Weights of a small GPT-style language model, trained from scratch on English Wikipedia.
Size: 13 layers, 6 heads of 64, MLP 1152 squared ReLU.
Architecture: rotary positions, no biases in attention or MLP.
Training: a variant of Adam for these matrices, 626M tokens.
Each number is 50 + 10 x the weight over its row's rms, rounded and kept within 0 to 99. Layers, rows and columns count from 0. The size before them is the row's rms in percent of the matrix's.

# layer 9 MLP down (transposed), 1152x384, rms 0.0386, rows 265-281, columns 288-383
095:68 34 47 49 55 57 43 38 54 72 39 55 47 39 42 49 59 56 56 42 59 44 23 58 43 54 59 69 37 61 68 54 37 42 56 50 34 52 58 48 46 53 52 63 40 53 53 61 55 51 38 45 41 55 61 34 55 43 47 42 48 59 45 38 55 46 51 48 48 61 62 58 40 36 48 64 58 43 44 27 50 24 27 53 66 42 75 48 56 56 39 60 45 51 44 22
108:66 59 57 49 44 53 38 38 48 44 55 53 57 35 65 47 53 52 42 52 40 57 71 55 53 71 41 42 38 38 28 47 52 45 37 54 69 49 43 44 50 56 47 62 40 48 62 55 46 58 52 62 43 54 55 48 47 60 49 51 55 34 39 63 50 43 57 49 42 35 49 40 55 44 47 48 55 66 29 67 45 63 41 61 45 45 41 50 56 41 54 46 54 33 42 53
094:47 56 54 48 52 37 47 46 51 60 39 60 60 46 30 46 29 46 54 54 55 61 54 47 45 38 56 66 45 39 56 40 65 43 22 45 54 53 39 65 42 65 37 46 30 45 67 58 40 38 50 65 38 49 56 55 53 56 53 51 51 52 66 66 42 35 30 48 57 49 53 32 48 59 46 43 36 41 62 17 42 27 43 32 56 56 57 31 45 46 33 49 38 64 36 50
094:54 53 61 52 43 58 43 44 63 56 59 64 46 52 35 50 60 30 63 48 61 54 56 65 46 60 45 52 52 58 38 60 44 54 51 29 29 55 50 32 51 51 56 48 41 29 59 44 49 47 58 46 51 58 57 32 46 56 45 58 46 40 43 64 37 55 46 35 53 48 55 49 58 27 49 51 53 71 49 64 30 31 39 47 41 49 60 68 48 51 36 41 50 60 39 59
095:36 37 50 61 53 54 43 50 59 60 60 53 58 43 45 50 60 39 47 51 47 43 36 53 54 49 64 31 57 66 45 51 53 35 42 63 59 57 44 76 61 69 44 61 55 66 67 60 41 46 50 61 48 66 77 24 51 28 49 33 53 51 42 53 60 55 50 45 66 48 55 44 40 55 58 38 47 26 60 43 50 38 58 51 49 43 43 72 56 63 55 46 49 40 32 63
097:51 60 47 51 49 47 43 44 35 37 47 35 37 42 58 60 38 52 49 53 40 61 67 45 55 41 33 51 56 61 40 45 39 44 49 61 51 53 43 43 51 40 42 49 47 62 52 47 52 46 39 49 42 50 39 43 57 44 54 53 57 61 54 55 46 48 44 63 49 58 55 56 58 66 51 54 70 25 58 22 40 12 44 50 53 29 37 50 53 47 37 63 52 32 46 31
095:64 48 48 56 36 41 46 30 52 53 39 50 51 52 70 53 44 59 47 59 58 46 51 41 52 38 41 38 63 49 36 52 32 65 39 53 47 56 44 52 55 54 38 39 55 18 42 47 44 40 52 45 45 50 37 63 55 53 61 56 51 48 28 53 43 59 46 40 38 55 46 52 66 49 55 49 49 34 62 42 44 50 59 73 41 39 38 62 39 53 51 52 37 54 64 49
102:30 49 59 28 54 69 65 39 62 51 61 48 45 42 54 26 33 55 55 50 58 62 48 33 59 52 61 52 62 50 52 65 50 47 62 44 50 47 61 32 39 52 37 59 35 41 48 51 38 46 37 50 46 37 58 65 46 37 56 53 55 49 40 67 44 51 43 52 46 40 47 35 43 33 56 29 49 47 50 52 54 31 44 32 37 44 50 58 30 43 41 38 54 44 36 44
101:64 51 52 48 67 61 64 46 45 50 50 46 37 63 21 84 39 40 72 36 56 47 57 44 49 49 47 45 69 57 63 45 45 41 49 56 57 44 47 29 43 50 57 53 41 48 55 61 36 38 45 38 46 58 49 52 40 51 53 48 57 61 56 55 49 63 67 45 53 60 71 37 46 54 31 41 44 64 57 32 50 59 54 41 53 39 60 34 55 64 69 70 42 48 41 52
100:58 49 48 44 46 36 62 59 56 48 33 56 42 36 30 57 62 49 43 36 37 51 56 54 47 57 80 58 63 50 33 68 48 60 43 43 63 58 66 62 52 43 36 56 43 47 45 30 56 47 46 48 56 53 52 49 65 61 52 55 59 56 61 36 43 59 43 53 47 40 52 47 67 46 46 52 62 52 63 53 62 63 60 44 37 41 62 65 66 58 61 46 55 40 35 68
100:50 50 48 52 53 39 59 51 50 56 50 44 38 61 36 47 59 40 62 47 55 42 40 44 52 48 43 47 17 53 60 30 40 58 72 40 65 47 56 56 52 54 68 64 51 47 10 61 40 41 65 49 56 53 67 76 51 47 44 58 47 61 33 56 47 41 52 48 29 51 58 28 62 61 60 47 54 49 44 34 57 46 55 62 34 60 51 44 51 42 50 62 63 46 56 35
101:53 42 59 47 36 37 55 48 48 62 54 58 32 46 61 26 53 52 53 66 55 73 31 61 33 53 61 33 50 46 62 50 46 38 31 51 47 41 58 59 53 53 57 40 57 63 43 51 54 49 51 55 51 56 71 53 50 50 35 37 38 51 40 53 47 38 59 54 52 72 40 50 62 51 60 46 64 70 54 47 52 50 54 19 52 56 76 53 47 29 72 61 60 41 27 54
108:56 55 35 45 55 41 44 37 48 55 58 50 45 41 43 47 40 65 30 49 49 49 59 39 46 21 47 38 57 44 60 59 56 28 58 65 54 42 48 41 51 44 41 54 38 61 55 51 44 59 50 37 52 67 57 46 47 45 50 67 45 38 44 45 65 33 58 33 58 61 48 65 43 40 60 54 53 36 59 64 41 56 51 51 57 60 39 70 40 43 54 36 59 65 54 59
103:63 73 52 51 51 53 44 49 34 38 69 48 50 53 54 71 63 46 42 50 42 53 41 33 45 53 48 59 68 39 72 61 54 49 46 63 44 42 43 43 66 37 44 47 69 49 57 44 40 49 45 47 44 39 62 47 30 53 42 50 57 50 44 51 51 37 45 49 52 48 47 74 45 53 41 72 37 30 31 42 40 33 48 58 53 35 64 39 73 59 48 42 51 40 44 36
104:40 47 71 51 47 58 57 50 60 58 50 54 38 48 43 68 52 58 53 56 56 50 55 50 56 41 55 42 43 49 52 72 56 40 46 45 56 58 57 59 45 43 44 43 45 35 53 43 51 60 49 56 42 53 63 44 66 54 61 25 33 41 59 49 34 39 48 55 43 41 70 48 50 46 52 52 30 50 60 61 58 91 49 51 53 54 44 56 30 41 44 68 37 46 66 37
103:58 50 49 49 57 68 59 61 52 50 41 55 55 42 37 45 65 38 43 57 56 45 69 55 39 52 59 69 39 37 59 52 37 53 60 26 50 56 33 38 40 45 64 36 41 57 51 50 47 48 43 46 61 40 46 34 35 54 38 63 53 47 49 46 47 45 50 35 56 66 49 44 51 72 44 57 38 34 41 45 52 42 60 38 49 55 42 41 48 44 60 57 60 61 47 42
102:61 66 47 40 33 62 69 40 57 48 44 41 48 32 77 32 47 35 19 44 30 56 50 50 74 56 48 55 42 46 68 66 45 48 55 54 45 52 36 34 64 31 47 77 55 42 49 60 54 64 46 41 38 38 54 53 53 47 50 58 51 47 49 51 64 59 51 48 44 48 47 59 53 43 38 57 39 40 49 51 54 49 52 67 34 47 43 40 41 43 75 55 62 51 36 59
# layer 9 MLP up, 1152x384, rms 0.0445, rows 266-282, columns 288-383
108:57 58 47 46 54 51 54 54 58 13 44 69 51 41 49 54 30 59 70 38 54 59 51 44 49 58 46 55 55 70 45 53 57 56 39 52 51 55 37 33 41 60 43 35 51 40 39 44 50 60 51 54 69 60 53 40 46 50 53 48 36 53 51 48 50 51 75 37 56 64 49 47 49 40 58 47 29 57 45 32 43 61 56 51 53 51 55 58 57 55 57 39 45 42 45 30
091:53 44 48 51 57 71 67 46 50 46 74 43 53 46 36 44 53 60 46 48 51 49 59 35 48 42 55 61 31 44 34 43 41 51 64 38 50 53 46 61 59 49 48 45 53 24 45 47 46 74 46 50 49 57 38 50 58 37 49 41 52 53 45 44 42 45 59 33 64 50 42 49 58 42 44 58 64 50 46 42 48 55 48 65 47 59 57 55 69 44 71 52 47 47 51 41
095:46 45 48 61 53 54 29 46 47 73 56 48 40 56 34 62 35 25 56 62 64 61 54 52 46 37 41 56 33 40 36 56 51 50 61 36 51 59 64 57 29 41 40 41 50 52 67 43 52 52 60 47 53 56 61 50 55 44 55 56 39 47 32 41 42 44 60 48 62 47 57 32 47 58 50 62 35 42 55 57 46 55 48 59 46 54 47 38 48 39 53 65 53 53 52 69
091:41 57 41 59 51 54 45 35 47 65 53 40 40 55 51 51 55 64 28 50 47 49 54 61 51 33 30 60 33 24 60 48 54 51 66 31 63 46 46 46 42 42 49 39 40 46 67 53 46 53 47 53 62 41 50 49 54 47 43 50 54 40 41 42 51 47 54 46 45 73 67 43 34 35 56 43 38 41 45 49 59 64 56 52 61 58 63 53 48 38 47 50 38 44 59 36
093:44 38 40 32 55 60 47 54 57 48 53 54 26 56 38 49 32 53 50 41 38 59 58 53 49 52 58 47 58 39 59 59 51 57 43 31 53 39 47 46 61 51 56 47 53 37 40 62 40 72 53 42 74 33 63 35 45 54 49 46 62 28 37 62 71 50 57 47 51 59 43 52 46 47 59 58 45 54 57 36 46 55 62 43 62 54 55 51 46 46 48 44 57 48 70 65
094:45 48 60 58 60 33 41 53 50 53 46 63 35 59 45 48 53 64 69 50 53 46 49 09 69 33 53 63 58 38 29 39 66 53 56 53 51 60 40 44 75 46 55 49 48 47 50 77 44 55 41 50 63 49 45 44 55 46 66 58 31 47 54 28 38 24 50 54 63 73 46 69 55 56 66 53 53 50 49 53 47 61 48 52 60 50 50 56 45 54 33 40 44 49 54 58
101:46 50 47 45 41 64 60 63 57 51 48 59 52 34 42 45 34 65 65 60 60 53 42 41 43 60 55 69 46 62 55 49 29 61 51 53 55 60 51 48 56 62 50 69 55 11 70 49 61 58 48 66 75 67 62 52 55 44 38 37 46 55 61 54 53 38 52 55 59 51 55 59 53 57 32 57 49 63 46 79 60 62 64 59 51 60 48 33 57 51 49 35 40 50 58 39
105:39 60 39 53 41 46 64 67 46 37 40 49 47 43 48 52 46 45 47 65 54 49 40 48 53 29 41 56 54 61 58 42 58 45 53 49 47 39 72 38 33 65 42 56 36 60 52 46 50 65 55 41 45 48 35 46 56 33 64 57 53 41 37 50 53 51 67 64 30 57 40 61 53 42 47 64 56 53 84 51 60 58 57 44 53 53 67 41 37 53 73 52 48 48 41 51
101:69 40 38 44 59 69 39 49 47 63 45 51 52 33 44 65 56 47 53 43 48 60 64 58 50 59 37 46 69 52 47 39 47 38 42 49 46 61 62 55 51 53 63 45 31 59 46 49 56 35 66 56 68 53 49 38 53 50 79 58 48 32 39 50 56 41 49 52 66 41 61 48 51 49 68 46 37 63 26 55 55 55 56 52 49 52 55 36 65 48 37 41 42 50 64 29
099:53 43 48 39 51 48 56 55 54 59 38 45 27 34 43 49 44 57 36 63 59 30 25 43 50 47 40 43 50 57 64 54 63 56 75 35 53 51 62 47 55 51 61 42 57 68 55 47 46 40 53 55 50 56 54 47 65 38 74 59 42 55 27 61 48 57 54 65 67 50 65 62 46 71 42 45 44 53 63 71 53 68 18 54 68 46 63 57 57 48 44 41 52 50 62 62
101:48 47 67 48 50 42 43 60 52 35 56 49 59 57 40 40 33 43 38 46 51 46 44 55 56 50 50 54 40 41 44 41 49 52 52 61 59 58 32 51 65 48 53 44 35 58 56 62 55 67 45 58 50 48 50 35 62 56 47 68 51 50 32 42 61 30 40 47 59 51 45 47 46 52 49 43 31 63 61 40 42 56 41 52 55 55 70 36 70 30 40 25 54 62 65 44
107:54 49 44 63 39 36 58 60 55 67 61 57 58 47 38 56 45 55 52 68 52 55 46 21 69 58 55 50 40 37 36 43 34 48 37 41 49 41 37 44 58 62 51 65 30 43 41 46 56 46 36 47 62 48 48 48 60 51 59 71 56 43 60 59 67 44 41 35 62 44 65 51 40 58 58 58 41 57 49 49 65 59 58 62 56 44 66 44 42 40 52 46 33 50 53 56
104:60 72 43 42 45 64 48 52 56 73 38 51 48 46 44 58 47 44 38 41 55 56 37 42 44 46 58 70 38 39 65 39 60 42 51 50 63 51 58 68 53 54 47 29 52 63 61 57 35 45 45 45 52 58 59 33 45 50 64 65 67 49 42 39 63 48 36 34 44 59 52 38 38 65 71 57 56 57 60 42 36 61 38 41 61 73 37 51 62 47 61 52 51 43 66 37
108:51 50 41 66 57 62 55 49 64 46 52 50 59 49 60 43 38 50 38 59 54 52 62 48 41 30 48 60 35 26 53 39 66 45 55 52 57 53 45 49 54 39 41 55 54 52 42 58 62 46 57 75 46 47 54 42 50 38 53 56 60 47 59 56 58 56 57 50 60 69 51 38 41 25 48 38 39 57 71 55 38 61 56 60 61 65 63 42 53 59 65 35 34 48 48 66
103:40 52 64 47 35 44 21 49 68 62 46 34 46 58 58 32 59 69 45 59 55 51 62 57 57 48 46 50 33 41 48 54 48 46 64 48 60 29 50 42 48 70 42 46 54 54 46 37 34 53 57 48 66 34 61 30 47 27 67 45 62 38 40 54 54 59 61 40 71 40 39 65 54 48 54 41 50 53 48 44 75 58 46 62 63 42 55 41 47 51 59 42 38 49 81 38
102:51 57 57 40 41 59 29 58 63 64 39 63 54 74 67 65 43 44 42 61 56 79 62 61 60 49 35 61 35 37 50 51 46 49 52 43 62 36 63 48 52 40 50 53 51 46 51 54 55 38 48 41 49 64 64 49 53 62 52 54 37 60 54 41 44 54 52 44 49 39 50 37 61 50 37 40 75 48 55 55 46 49 51 50 44 45 43 72 67 31 49 61 53 27 59 60
096:38 51 56 64 55 54 50 50 62 48 43 38 54 55 57 56 47 61 53 44 51 39 43 35 65 45 53 42 49 34 56 55 53 46 65 47 56 32 48 44 50 48 35 72 74 40 53 46 45 51 29 33 32 35 37 48 52 34 51 56 52 53 55 45 40 39 56 31 32 62 65 47 56 36 43 63 42 58 57 48 31 62 45 56 52 36 48 51 53 53 67 25 50 54 31 68